Weights of a small transformer language model.
Size: 16 layers, width 160, 2 heads of 64, MLP 448 SwiGLU, vocabulary 2048.
Training: a variant of Muon for these matrices, 237M tokens.
Each number is 128 + 24 x the weight over the matrix's rms, rounded and kept within 0 to 255. Layers, rows and columns count from 0. Numbers have three digits each.

# layer 11 MLP up, 448x160, rms 0.29, rows 215-326, columns 0-39
154132128147108087151117118170144125140089102137162138125139139111097121144083149127126132144147168122091136104117112066
123132161170111128114135142115150128138128151131132157144133094147079173132144126104098090183141174171119160134110117156
160113127133117133136121135153137162119182140124120099085106080100084113142121168089187127156156151087147121136101135145
148145078117099157113140153092137143144133111120095131102122084156120131195142137103130162126094138154100146123181120197
158129124124094155124120140151129152112114130140115177158142147099106110148152151113145118097114153169144130124136112151
096132169142131117111133112150156140112162094133120156093140130134115127143133107114108136125081115166137142107139075121
101099144090168127130110139099119086121170132131076102113095125125091110135156163111166155137120144134103151092142130141
148138138125111150190113130103111170106146095129104135076130147096129132130160130131107159105156091147107112154125115124
107110136154116126152129147108161112097043113075147120115129109091144128101134112132102164070121132169138147100133153091
147123119108065109127099116134118127142112117137142119126098130129106156087098136160130125141077120141095140161142100115
134099112178060155133149150093168150144114165152145112115124095108142119130123140145154145125109079100172121114108109104
108169144134122102126110120138133125154128107133142159152120157180183130174179082094112067147138156119111081108129121104
148096111146140158191120125136116156114127114117195104110159117148160099132148118100135140129116098119098134124100147122
142143131128153097092116145138127116118107081105144109128134102162096058130086122163126110120150090125156110129169166147
143110132107141128131117131081118134119124130135125165125144107163163122163128100150093161125121110104135122137140143087
118138100148068079132127123157137157111097137153135120106134142115138085138130155130120123146149147128120126123095115090
158128120136148114129122176168108159183094115151123138123125124098141130150146109139156150129126161113089099085132092085
174121106115170129134073157094131133130106141153131124144141096110118132144152137131129163131136140135104106156157137120
160139110096140121173115140098112132133140129110172137127136184140080085135138147141100130140115077138099142139126112164
162164102115129183123173183113135141117137121160124161111155138165089138157161110093108100157131096126151110147152124130
194111178147137136127138180139129114135121164148123137065161108147170134105085132115096119180136153117142142139132108139
128135099161138141145152154141142127121098155092155135125155088097136110141147128125156133167130131171107128125065113158
164174142153122094116183121113104125103173136119127115098134145127158120123104134109114128139105115111083091123135137104
157088141126135132113122167132143119144107189124092124136171100122150107095126129128129139119152121124131201085127109132
141098109121125128107112138131139171163171119143134122116112112114152110141092145108160130146137117152135109155127120084
145149127180163144121148148097104119142111152139146109098150104119089088112133104106120104135107152163143131166157142106
142142142126151138123089118143137155111107132128117142139142150123141130127136118115104136171112102142105144111094165119
164130136155139174092112130092068177084167129088143089130120132119124142122124143141129135141153097151117098120146157088
160132104107151132126131164158108140139106118100127123127080132122094144159115135135138132117106099155108116125102130100
114115119132154149097179105132116124163118144129125160154113113169122130124151151124150148133091160157131126127134116139
088099158125145146114093127094135133152128095104137138171140094124104105120105055130150149163134160120088112117145118102
135092137111126132148147124148127082131069101103128144112105088141110151149144140109157121151121148150103123130120101121
118105134140113140163118115106195119085078128151078154172133116159092168158108108167161126117168072116103158137120133123
135125104099137097156133071117098135121177152136153153151144182108111111129123175103152151156171039114168118137177131121
103088113144132119144135144072148138134161138129174142169086164159120095105119140152147137134088128151094116096108140135
117124136096119113117092076156143148093152098150093115143140136147110100114126144114102135141114191116157138105107094134
122166119109126185155155154128155120140133188115113130108120170168169088147156120098145090126143149111120103092151173116
121123112129141107117123174106141138116118128110135145090112096095070153130118101128116102124114164120147140125129114142
118170137130140099163150142102133146144116130091139116104073175134140180133097112125129114095125124142090176110136098107
132112128128151140125139151156108146170130115138162101174093161067141134121121163119103110105130126144124106175140108138
094114125174120142135120138146108134104130140124100123117114104133122125147098143127136085125096105139084144167146129111
169147075146130157142112156152129114099144118148122183172119129120194144099090140123106085153094079150134129134099148132
103089128103095192107128136155161140121112120198116110097137140094168138102103152155139135111118134133147150140120159099
125137114151109132165142120095080115163150149114135171129111182102110098118132122109114163095141099131139083150121122122
096150105125162112091135136135146106162125125116148111119126134141122107052145099109091159120138138135119101119131115103
151125116161145145108135144131204129134143097136164129107140110114099138114142143128132138134176122117163119157117181173
101115124146133118052184138149129146122146130121167129091101098093172088116120139099139107134120147110110129170102130134
175127116135148132141098087124144142072091123144156129103063115094111104084137109110131136117160074169093143131086144081
133142099150121162144135097156146167172144131089121073108082159126129100107149088159168101111154157110100113147106140138
165117123152167134123097130156094107127093120146108167082135118176139197136133168133144098129156127109150126128161126177
094138146110129167109112098131097105142137102125116086133134066090077196110134151178154199109115105132115139158096113143
127110139112133091142147157094151110142118117131142132094187126156104124132104147148118127170112108157145091089136102108
069095102120108150151090118132139163165149106152122073124097151170124132120120142125138175139132116114144101179122136142
110125105176099112096183110154112127171114118087091107097107117090139114146141125130097137077163125191132122131073104096
162118091141119109161098147094166100125141138119130145141129149143086135093126089163151144135133123093141121132162168112
152123107123151135100135126137154135123147101115113123099147108104063106110118110097118145159136115086099173106120140165
123121146126136158151188095108134128142136156124139112106103139113116154080114154119119174166136130131101122172115109136
136125183106131110136117139112122163188125121106156131152140187125152158129132124100147127117127108156128128130115150124
167142120133086108130139113145118123092103139107100129107163132143083113154126137148178153172142136083128157115162140121
142173076124106162103099128124096119144126119121156143106094111133148114138139118115144129114113135123123115132107095149
087128100133132124132113102127176126118135110136131115108100079149099154131073143154094103106103125152151145089114151170
094145115183127117127141096158162120117123121160120127127107109089155147131121140102122107108145135121174136135117108105
123111118110139129097115117082131063103148157133136159149113115112145125092145106124129120087146144134130090122152102141
105157158142096123167154144149138128118105109135116129134133135159106178132178100142153160169124158137140121110154116097
167127132133145180102137127109124121113166146139143120120144101116149095191111127149115114132110117120120143100098140108
162109133104103106123128137091113077137157121172147148148175133122119150130137152142098124158148135075138114140131137125
099131132114183151106132141152119159181126078073125141138154182172119109093133138073110120123127127137157127119139136172
148114125126149126147124162175104113115170151053167155143130104107145158126116146073156121135118119116156162112138106116
158120108107156121110121139176153136154111114141129158123061142124130158150142158125138133105114116097123153120155150108
112085102139127132130156134169144112114121117165151176152153168131101124105160121091128133110110128134130117165105111151
138100137098121092122149115130151102113131117145097093141124155111112114102145116134096098150160168135116156145114132144
136084110114110205076121104149088173082120099165101135091107123172176110165119147142142099159166191076154131126102128154
140070127180123091146090127127122092164144153153144118130138111115147088099134146078128132088123128106136129122145168149
154119118098106114124132152138108100138115083167156129145141142168152120114105074149126116105134106122131164108137151143
140141110109114135105156110135128151151155144082130177129132108149080131117151167103092118120121145087132119168100107114
158139140122152120107145107074109139127132151099143098101149136075107147152101112116122115120156126153102067085133122177
127101099095101108092119121128148156153115095112141085113161118167153164106100137109108131148150140132093111096070131109
144093124134168149143159131169131153103101176107150112153096119149139108149099150096132151123074129151096110091106149117
115101104106099134154123125102110080139154122153097126126135138089110144125150126149111115144129102154128086100129105125
184146119168094161127055139100117164098103170111135141112083140151119141120152098107111121155138137122097121123087102145
170136129159111108189105151136188075159140082134076107097117090153151090122136112192114099083099141150140142140123132138
173154086087126127114091138154093126159148174119134127124128123105122133113098109170147131141170145170082108169149153113
100140148156131109117162089076126116095143120116159091146167100168121151126129077154084112148183101120173135121115111116
091096138144133125126111104124130122119162142117139136132119118170142173179133092142139130136115128114131142144107139122
114141113128105108117141096123142127134116147114148137103134102142176134128089122137119109109113132124147125153134146122
135127087131146117106089119122162151164144101125121119105187161150148101117135121150133167142138138143154119113180129130
122120117093173147095132142158097104138143109110110149098130092085146127100125168112156083133131109091148137169145201123
121120122093194140092151115145121119123097106126132149117122088137109122158151136153129163135205130128141118177137132126
136163134139115136096160104139129121120143167105156137106175091114154130166105135130083167157076167142115154088139123121
144097055186108153124134133106142128130141113120156116104136133112132099127116168139111100116124139115143156116124154099
109158120149122137134168153153131134134177130130141105122088125152092138122089106102145135156134137143138141093128114035
107161125149115137147188132113112136158110160132129140141169120133138126108080092149134115096096132121129086133109121149
153077139176098144140112134165082125118073141117118142107165147131111114115193145121093171126153140136139158173090146112
143107126141099120153136180113171146109103103091116097106132072195166124101127109136106103155133109141123118136113119155
172137165124088149097118115131119107191145153076109124158144138157140150162123148132145105152127153145101152138132088154
153091170128132159116164140136141137127128166125158140162132110122144087140165149130121126129169180130116080125131141097
172149086169095152179136138122099124127120105136103138120161134139163113135120110118135133133081104113117135118083163097
149148152135135142156082114108128160124113123152127121134140144125112109099124149128148134122159163150110168142137114139
139108151129118120096093116139168158130132120130121135146117078105100140098119160102132103116103087072146083122126111165
160135157134119131119140117117152110089135136072132152117116173120112137122102118104133104135113160150137120156102133096
124108090123140107151134183093100140146141136147157155110178095088147107135124107140113136159085145108161129131117147106
113057143157122099154150174143124098173099097162119115105127110123157125129152132149147164190104119162171141093158117140
176111115168102158128161156120139100098143154151083179132086173111095086100103096117098159158133159144112144161137092146
150135136160148108176167115166119133106132117108142128136128154103169164139113147157145092126149093118084092145149100171
155140107064111171114116119140122105108122159128145154160147114128110125176148143123114125113178117178154134131126125118
070153131151142112177125079141154127141075085117150138089154131144187106098133138135166107106121149124144121155146136136
160181150116148118114117099142126109119116111160103128119114103129116090089130111111122106126174120137136160142080098126
158100138147137127126117140169116152139118183172147137117117085086118134139094151106198147088109115154180139134110128147
198142110113177150099090139142093088121144142136143152144071167134107153118108145103153139142121114156139128096093117127
077117102131117151147113142079144124086168131150063118108122153160129134158133112148148105133103149120110112125163152099
112144161095119148127128121144110144143145137135175090151116137086139099143106124099098077127109095119083128138103127140
088144137124107107108164138146109157103181072126082133113157130153151116109127121125102142159131122130151094110139162156
# layer 11 MLP down (transposed), 448x160, rms 0.327, rows 215-325, columns 0-39
162092121101140123105164074111141128080105178133141135116139141105146186128124144150111101126115148149136162149133138158
159141119107150152115166161135092116094167136125139090131155120153141109171143116150153117148156111097131108108151135120
151137161126117087129141124139135148079133061144093151131119113092085113119131099128057134128159143134183102167077163106
138165117108146128124126133132099179101121120095076153150100115146126180115128116155149188159148146162112138154144162132
143127143118096151103124133170139097132137105152150130152153099152129153153153107090127150154123136127096095134133133144
123097098173137127102100141135088122137088115109094096094112134139119098138113120158154125161175137123121090120128128131
118122088123122128126136131181122118125122122110113111159146141157093144112149140143145145136112119132137122142141130136
130118126122153137135113080118104144135141102127122130107169125106141117102135149109154157130111118113116124179091134129
146135121133154147148119117154155148153113133115124127129128113124121127126139070138110127129156176134124116125147110112
140123148111151129106115088122131101147138145142134140081109116170153143107139120072146098131108122097128094113111095131
098093101107161133083061106110086139135130120123132113128121124133130114087144138085150160132163120075107148142145121121
149105128140153118127079179154131127119131135109177142154147110114141179104151162154146125118138148129133156129122160127
110155153103117126122086161116138156124172134157104133147139159109131124113149126126152165095099117135124107112129121132
150140147139116135119149093146104124123125141127109143117149106111121130182123148105094105149104132182101112152120128102
170093120105105110131128133153129117115131132099121147086116143122097112091124150169117149103141198164118175123096127122
100180127123113075108158099122115122114127092168120141105170113171163113142139132173112116173123143123123168134143148100
107114135177127154133136142107117056132148116152056104110126060130102164157087091161148099114115130147129100148159105131
127135145126135099143139114109158142172130100140172159094086169120132125127151115154094138133120105128102115180126135088
138151096143183178185076076146129120107144106120106123110124165158070138181172094146153119168126114090116086093125155163
165151109122129109116111110168133105124109159092128091094169131099063128134108114149096080133141125121165102128130150093
131107138132091118135090122105110171125098147090146127113111164084111128145133101074149147126140119107129110112118150123
141089116108123139148092123160129116138088119120127119128145149146151084082094106136137100125167081132124100152161107142
110101111120111177112134100117090147157170094155130136150139129123146124121119114116089127162132117144112156099144108101
143101152139144108126096108094110133114125129102156157155194175185099147120174140113158159121085145185109177109132088112
129132128128098142150151128113167103088120120123139138137079139123127160114097121168099120131139148102115155176124124142
176157171159150084171135130115150109150114117107144151150141146127149116145157128114132132126120099154115112109148110165
141156137137105120076113110098126133180105145158156121164098135118123149138097119182191141118122102159131175135155114177
082125156106105104182103141110179129167092114152111155107159087110096143173110088113113134158139136112118152129106140113
150113168122143147107109108119127108074099114156167137143119153111111132163148113087151126152087124120116147116111139093
132133160147105132127100098092128164145096149148138090118130139086102093135124118154109155143166124159176164112120112124
085142065138128123117096097137092140128092130119145136142146161144119139111108124152089130116147115168141165087085136106
095124127135158121108166140154120144135166152124146146094123156091145135100109138143148162119156070121153134137119141138
172158135115083098125115145158143186147144148106131181161120104130120132118142098107142106189115098141134142144084139129
173090143160112143171076108096119122095128118150118146089142111126127127124121139105123114123104115122124133102139130148
153175145145117117149091120124158086131103150148163128108151101138132132158135116124137151096130135128135155082131135110
112102123111123150123113144141122160147152140125128108103153112080161090136139090104123134097125116110090112152106138100
141084148120117120117145151119130099125118136127108136093120115129139189136130156149147064074110122136123130159159110118
089160104124108124125109124119083159109087088127146057137131124153180133150107128155103137125094096176103114135112080130
122183151100102128112111087133086095131091159142121128144116126105090108164133138139106125116152122112115137138109115141
171108138088141119099092158127134144123103120098099110141121131092121104162187067105170110107106154149107108126124113111
098140128122122108152128096129150156121114101127104123133107172145083111106132101153116115145130086142129127130117119150
146124193120138115108102102123128158160104122108156137093144174100107135095179141115182145164111126081145129108129133084
147134108120147136124149105116137118100103108167149123131100101137180173129120143151094139163163167084104165151076125121
130159146167171102095172145147158112096111136084132095161110128126098149126095132164131139144145151086150123153113136154
118120145129110128141155093132129132115125158152084146183108164124112155156109156129129123159099162132129085120112116135
115142120140149126107168111144113114117115123133114101153133128144129134113091125082121145155095117137140090124127110126
081150117119145170136144147123181169103119127109123098110113157110134072126145145122127101122110122120120112136130110113
096105097099124101073138083133158147183144115125131120127134111129138096139144181139141082123095119119115101108195110111
165135166147094148157103143109128090088097093124107125135174226105063078110109155097142121141138167144127109129146157102
116122158139139152140154163132167117136146112149115131146133085130076101161145098113113146078116130121088137129104135132
113115107169151114155053110151111136128138125132125141134140118110123163140175107120122144140126117145167091126144107152
170129098146167097089135146124142124124136122107123132104094148082129150091121078134113173077129129088099124166141068150
186102152105133136109129158124116166124125153172131128094120124105105120167106149132131139156115115182142119123087143097
160128135108148104155118155112123099118150110131109123131152160132078147144103111132140149080128162112161060128163149159
154106132146147117132162155127090163126131159173123147129079123110152119108088179120123118173092193136108136136136108099
110117136127110108152125103068127100131121153103138151138121137157169102094128136121154118106099170147107155110091126116
166142105101137137154123138144161145119143091134135096133092155169161154109147152138088117153140141115080144169126137099
150149122125121147152126129114169107075123114147131130119116118116116131099129118184114136105123156113141141161159092117
121103099102165118163125118141147121128152094150131116137125127121155101126133083099103127072155169179106113142126117151
139112124124105102118142136155138144143146123163190124122100122109122086153128130146133163118121136151121158174084161115
119193144156170155143084132139137115114141109126148111151140094115137149111186098090120097172148139102134165102090098100
109140132173128130114110108116128120144153097129138116128144136141138126107112140089139129154081126134128143112077102126
163119123158141151147132123104122120151125121105117110142152162112123117120124192114104083112155114146130164145077146141
114139127141099154166120115138113143118153134150141113102164124133131092149113123082122110118132132147162147100125122080
115108127103143151094158109111129150161168096165142101090108098140107130156108167107097142133141169144128122128137075107
089154143128142162117140155164089100072166184143106111137097131191133126133088118136147125135130118114146142097157118124
126119112124122125123146119130114070142112107090110161173090156122140124172133110178166135130119115133166080096111152140
120125148142156125141121129100140113161137107109124127104067132125121144174137107128107141107118084100054142139156096112
104127119155101107136156136119133150147114146146154082145130158103097110149114112158138097149128131127133111138143090130
110141189141153117130133110065127133141080108134137085129105119141124163122096136081152136124130141138122092107132134165
138130178140118128155115151134119129165171130132126112124108113095099110123085125095110102108134170158123140104140134127
163104144131080152132109136109145130165159142128101119125141113108132142161124095122141105119131166133103129092132105139
128182108121146132135114174156119127132149141144157163123120148153115111134132174149131140134142108098152111087170149119
093160138156117131111140152112133137150172123144146070133094118137148111120110147139112123108129115160151130139104127144
133094172165129105139103178186132151103176103147131132136136086131090142130124113143122175143150109091156133127099137175
146150117124097077114095119144185105150152131106131141177151107114114153124145106119119109153138131132092110169153089111
133141132142148063147125102117139125116091127165157157074126165127137116143113140096166153143167121126141155112144102134
117116110131117167157123098103142140156123078137134133133112157127131129114114119110099088114090128129136130117138129103
172092126098129112130135131105114199142130129152124117096131140146131125136094093126143162167143102161126121101128164148
085095141151123159131116169121161148102097111156152138124104161098129106126117124159169116119127127155128096113149169133
147118133108120134056133116085139142089068123120124146113135162125130154126101145142162170148173105132100107160133130130
122146099123124129109169143108098115140134094127135154149160137158149159109129136143165127136125130118104145139129137111
144135123099110102150128162128159143120106145139131126090117122146094114135083120151145154149128131161163127139111159127
149196136127187123127106106156096116153099128135119126132114151109086128120142137082116163138094117118084126155138159148
147131128118111093161091114141124099117158141111106159126155141160106139141131153120162163128150120126121135138115136141
142128132114141140113133104112110121167139137064167155165094115097111140156154131143167135141097125131136159136100151105
141141146129165115157171074103171123108140185134145107139065114135142138131107168122137133153163117164146136125140077093
126121152130138115131173144124114068101126121109124103156145123128178134131145139117132113134132104107144099117116134121
138150170153146096120115109141092099085178120135099111135115132126120121160145092098163119132122130155144107140123164153
086145130131149148130146163126148144136134110132131119135097136190105152159114138092081143129150139151110134159128141091
135124103150143066124081096090139106140110182123120132103129126144145187160168139106139113128124150167129141143097111109
127167117145106168109091114061117191062131119123125130132147145146144109147193153131159126103148112120154130111129083104
110196136073146096199106127124124134123116143112049149160116123144107126116172123108147174108142139146114118116126127125
077111108102125140098110111159154108132140177131154099113102129112121148155141148160112145100126144090150122129173152107
110141131105113108096085107128138129136121102091130158141145125111108143137137131113161143149166112131141071125136173120
118132152165109112119128134135132112157140069121134127121077149141130105138117084103169133188142105124145115149146135102
141123130130130105129136073089085119135128126168164137118108156141133138115121069146110138146155136124110134113127124103
142114132167174168129124172124154119102069149172117121087143102114160112131100121149092177109134142133172131140148109105
100149121093133095135140132148141155120103123116158113111050139122115141116099142121113150111127101115119100175106189142
152112097151128147183122157112099129119115110121137108135128128109113087145105115146163145091151110111121183153103127136
162108139106120145156116130131133132144098151146124168111112125095150120150074133185134144137168164093126149091126170107
152103123123109170170067104092140139168095112147113132139087134145129090153151105143073100129149151122124103169116151128
160142134132152131112156119145147119084123097121122117108102123159145098137168177156085162147110171150144153117136133161
103126126114144155109097137174103089104091143128100141109125142133109111103178151124150173106159155179079112147170061108
153148101146112123105138122144141145164099136183157153103140132184128143079135079160113144114126104131110102103125152131
086123102112205155134128118062180106135159138121138132145086144137081141131089109091122130112140116100100147144119149125
157124130084076136108152123185114166135136153100180117105143125076185150156083158118070164097117136140150115130147078144
115119142115142106115175117140107108110128126173207107148090101146059148110172111146101118129142123169130173135118188149
128124098125125174152121075112126132123075112157071128124095119134119117166175125127151131154172115105138157144112120079
134127169100122134170163111104117151123097101114112109105137187109149134108100157148130134118102116101155132124065133148
167118107109135110113128109123116093135144140182135136114158097123053130115109116125125136142108118133120143121103146160
# layer 11 MLP gate, 448x160, rms 0.277, rows 216-326, columns 0-39
093125090117156102069147149108127136130134116149108103158117145097119124098057159151106136129131129140104110112154106130
125083160157085174166125131121140126107156100118116066125130131153148099172113138150092097133122115118116137144146136138
132102114116135135163134134075099135135157113136130097108095162077126122113147124100143106112096132127096141138191170116
145148120126083134149164130148108084129127112123105127083131121108083124125147096140132148113126117143130154138128097128
155082123135099132155103157126106153098109066095095080147103127161117149156138101146145165157116159133120133145121140135
180193173114145129138152101159110160098120152124113135054115160110149120132130140116069121111149125129140121112143117111
122104120109136125102156163155128093100139157133110135106106087155149114127114120118130104112108163128105132115140164098
068126117148138152152129094105124111124144102173115123149162106139106126106128110116096152023099144141072192108132132111
163143190102148104133134138103129120095141148171096097116130164095109153170083129120121153133161179114154121156116147093
118081134133150098145094121156100179140127130122143108154154151155125138145114147126115132103168121133092152176145109154
141109128099145149123095172149180145142135117132151141149139160194167139127127086096108089146145131103159094108151146126
195153154160138105134152106163136127052126191111128108115086109127151154180149132139158084112162137105142145101173132160
131111096130169129126155113122085095143168133145122143134142144108166163168146142101120124102137135098151131186129130148
097107126123144129132092114106150129148106103167120098139109135140109148141151156146145107128171101130142137100111108112
107097198129152175138147108152116117130158108125095115090120127090108148091118131134082099086107117138132122102120102108
162104149134152169141093129133130110133116136161117129110143130100119153162113108111123113106135122144182180130141123149
139103110127124171104175101138128130141112128135121170148126136120138156125076114137104107111101127114115128165111131150
087107108149141142128116135089165129130124128122133110145156132131125129148151103173098115116112161107157147122076108119
163100107147131114104120104153144116107155136136067157121109079097110133133115097155153099168142151115128120110079118124
159082140137149133099124131089140149120113124089123143103116142122162124125123127077145112156118128124137127113164114105
151106134129109157112148145147128121108133138115098099114126139158122128127081129164173081157112104128089154113148148120
135137128091116154134097145154167121108094133107100138113098131159108133121128149113120148097086158135142174132137070135
152090154153111148144114093079121129126119141078132139130087110120064118138138132117112128167168103118119148160084132164
139138118159142122110127131147145190168146148133092146132148127124142107132109120101121122119111129129108112133073123133
144154125163136140113148141132138102126107099113159171169151123126087132139131094145130127127163165095186149150089118113
077109138119126149129137133135137140156136127117126119104111108131127133157139119111091140145135138172141085154138137107
139144098080151142097115130143144150123098065106124099170139103154165121120120092168166112133147160103140158162127096132
130116131120118135097103117126147140121116125152186103085092104152101117126143133135133151085141157132104119103111149148
139140137149115138161170123098120152129120107129117174136087132143115138165092109137135085167097080111167129125117137125
171094070137104149131104136121160103135106128117143136142109069131122101137112107091103097119136158124125105134132105113
101114128119127129099113157130104117148166110189148114094090134121154140092126152118106122156149163112132130113164147123
147127164108103137160098139084135147123114087126157187152137106116137140086101063066123104159145091121112125109097121160
117113173135092129138142152089073140080133166156129116114136119105110124145145130148154132078149160136126150121181139157
144121117104079121117152119128111123135098165133124108095114110137136143096163168144137165127189125158157125101156108141
161126141132122144158115122109132140131148159088077133133121158158107166118076149130119102169149116170159111114163151136
182157140149125121119138136151118135109116112094142157123134144127146124150083151122136137147124104100110127155140074101
155086106095130087150130130106143078101114144099122122114117145127119128106111179117144150083142134178116105099111119122
134100191154105141143159149074148135113109159101130101114144149122107136148122157167146170176095119132086174147106117164
125133159161108126146155114129141121152159143096172104105120142118155182098063117162107130152136107132153101116109103090
152112143138145133100122133096107162139119120161143155163110099152114117138135099135110131136094106089119114135149148186
136167153078123102151120130156134129154157119138135112145158160137122095138110126138128127091144129132117140151107158115
140181104150112174127117130114137122138131162115096157179117134091100134160123120144152100104143120174110094138182164136
130144149157090160142163159103146131112124100140142084144105165135115100084130151143121087139099164177117115151112151139
111135159141083133112129152166130129137102128147116153138118132143143109105167127127141157096146138119108125152085124177
149068128136138113111123091162156132134116108150129132124131159126118119106126137125123150130161133160115129133133143104
168117079096181151105165118117096118154119135186109148134093118156129135110142150148107092119106124171112132082115130103
125071108109122102158092101137149102112122129156137143122133116130139143132143151105136153113125156119129184155122103129
150146133151203128106134137141119111133124161058119119160129137117155125124124109117144170092142137145160113107104117126
104083083166108130133114156111124129127126166109118153125138160149136157173157168155122132150197105137169166110173150124
118120162118115137121174129119124132121087146124093111131092180116140092138191149111145086127141129097127116098137115113
092115143100138116113142162097157109126126152123167135146058108162069125171103084127114154107142103092113164143175119122
098143126044130135125087136146111158123115117093142127129158123175133138118114161115140148107128172112113119145116096096
073147115117101168088088124103095139124110120123112133139137111121111108124164094159124171086124126116121157116133127170
141091124159169157156153108120092097122137116126119176134134115176121127134146128127114145098089120140122134153146120126
150099118099090134159111150139104137120096139080134159107098123111128110119124187138095125130164129151122117086133175078
125130154163072144137171141141117093153067098110119114111124131133081108129109147104144144164112102117072119136127115129
089106137140134115159112117140148159153160165151118153133095146142116085140134110144132162148115118138123133109107119117
143134133133152114127148149162126090146152165132154182166109108130169124106106111136107159095139097129099103135132140079
132098156103151101126147158059141112141111161111125141157141184144089166156133139091094146101149124138132097155149121149
096144126126130151160118145159130106150155176140126129116101089146118162111127078170101100158136107094127090094118153189
146127139165128159100120136120129113111120131148154111135142142146127133127172130105102163116124142144138135155142112097
138161159139093105139127105114140156136122164107155082135110108102150134165159127147125144178149143156111152161096170112
136140136126135159115142101136135143147135144128136096094157098130135098128127122101124134139106131122123127130109091142
101125160145154131119133120114134098109107108118100168124140159127125137157122152115135144105098156162100144134108098103
129131127118138107113138110156097165121131120100115096143156143126116147158095134142139127104110137096118161059142130101
122131109116151082136143168103122122155136122095097135154073130127139119162104178138139175123124139102151113106132106118
106112085104093131182134147126118121146117116079180087161135113156130099149141115126150150103080135139125109158163100123
172144106149137113123154114137150119121113166140139114129113120137105145125101132146127106147161156108156141114122096121
149095145103105114123126144097183129084106129141143188165137125087099141116092105154136115145143141163115122132126136134
130164127191138138103124170133112152126131126095109134162090110095145135113146173134160111176158148150146113149124127149
127144156150128084133136088079126129129163132104132176099140047082104193158134116148118129127150132115108104158143127138
135102129146147146119154145129144126118095145117143146118135116130157131106139122086105094151145082116147166088150126133
124122133103184117153131130129092161124139119064093132116126138148108175086136182085154170163132167112110119129114137154
103130146165093119146115139131127161132129098142168154186103103192115107133172123135097163132144170136081091137114103150
112132150125154161163133148144140145071106153094170151099128132137093076131132164113141130154089090095136143132084108139
129098099119088143117110096096138121147145148148150126114140126173167148113090107133129117173144127101118183140107113113
163130099168104117110159126156155104135101118116159125088134114109082121176103118130071065129137120121114114098169112148
152143111111118124056123135106151135084146093123164103101094149142147109132179129133113164116106155149167124131157125140
152148132157115127128127141145108125164111129089129103125123158178121086136126156109131153119114095099148111147107123169
169094121160106137147163159134112150154095130148118140157060105108123129114137081096107145153129096116131148134155153115
077079115086091107114134117157115122125143151123119134119136151134135163120123129156156133141127150160101154146133170109
128124105134119098115122111149120169113103135118128114110106096103117153135144109092078166119138146171078106098124126140
092117136119127130160118139142066111137137126122137105104133086105133140145075129106104124119102126113085177134114144101
134126108143117140130156136115167128103143122106156108195127124113167139085113137172096143150083100128089120143094135195
098139138137125164124137140170123089143145154113118136074116122155123170174089138118114119092159146091134102109095148145
145172151158140110183116151126146098160139108108128127114177148114083103166113123146142165142122171088101160114188137153
134110135140138107117125151140131119081132143127109151123160091115126125149147130088103112154135109113096166162096179089
107121170147136090083148121129134105108083145143116151166107206157136125192119126144132111109111140153156138107100135150
127102162134104123119107133132125097119160120102077126133082102107159146176129119130112150161150115132127158137144101107
136164100177148105176153140145093118120114119091146127092138174098121137118108156092126097112096129118139137123100096100
128108109143113107138133102126158110101137133112124090137089155144118112103163112106149129099175142128131164119159114162
131074071176090142128104160132154150092062116117097133128119119158095095096136143134108165138122167113138085135159122076
128147112119115161110138091160166116091139134090118113111113130101123152142129142186130116151105128142081181120141144110
133118134132084133089150127115121106101136125079083170190157150135166161119137114119139111127122120139063144143106118167
121123139092139174121094161130115080128108152148121101160116146106116064136119155112150102102138124116163186127155141122
115133123119133114149100137192113104102148094103133099134143082161146137120159116133133140122126156173139119168134105171
091187203154110182141090139133091096103176134105106166102077132113079157157140139133144088143145135118123154136133105120
112142131134138183131094099160109116123100105082121122124117148127113164187108154111090100096137116149132096102132131148
107129117160094165096097131093169118112173137107103145116111103116130119140124144124139116176142101123111171141107161101
109125148151119140096151087118119114121147116098130099166128134153115138125135145095143096107089119197123121154107090157
101112108123126087139126159121086127067166126125091153141091120136110123126102113132134148141138146121140167102129132120
087105187140172110137110163169137119140127138121110152139116112116116121124078146148101127099099157143122092124154128156
103140120171138138108148130131165136128103140113157106130143114114139107138136109162122102090189153113125105120133133128
142155150171117098075145126141113122107135108084134153147116130082143157144113149116134170107107134097099139142139106138
143157141077115092147161090128117146138060127153125222140122114119140163149195126143141122099127157127122108102075103085
135159159142122126173115148130105112095153135090115140184107109131152136134156136159115134105120130129129102091124139092
090140119092146123170094160172162118090123133125140111114113165095114120101115144128176119110129128150132125122133125112
081118121117123118123189117151093115104157159162143129114135083130109164140123121143104161146106146158119082131146136161
126136119124108184095150113129125076149111125148133147084114145118144118116096116109138122139120106130096149125142109104
118093140135099151114142125154136108115176119150104109142125118062144085150141126099173137124146147123097146154121159137
079133108143156153131106099125114108142143158090149098136117137118113121137180121183114129153125125065138114126100149169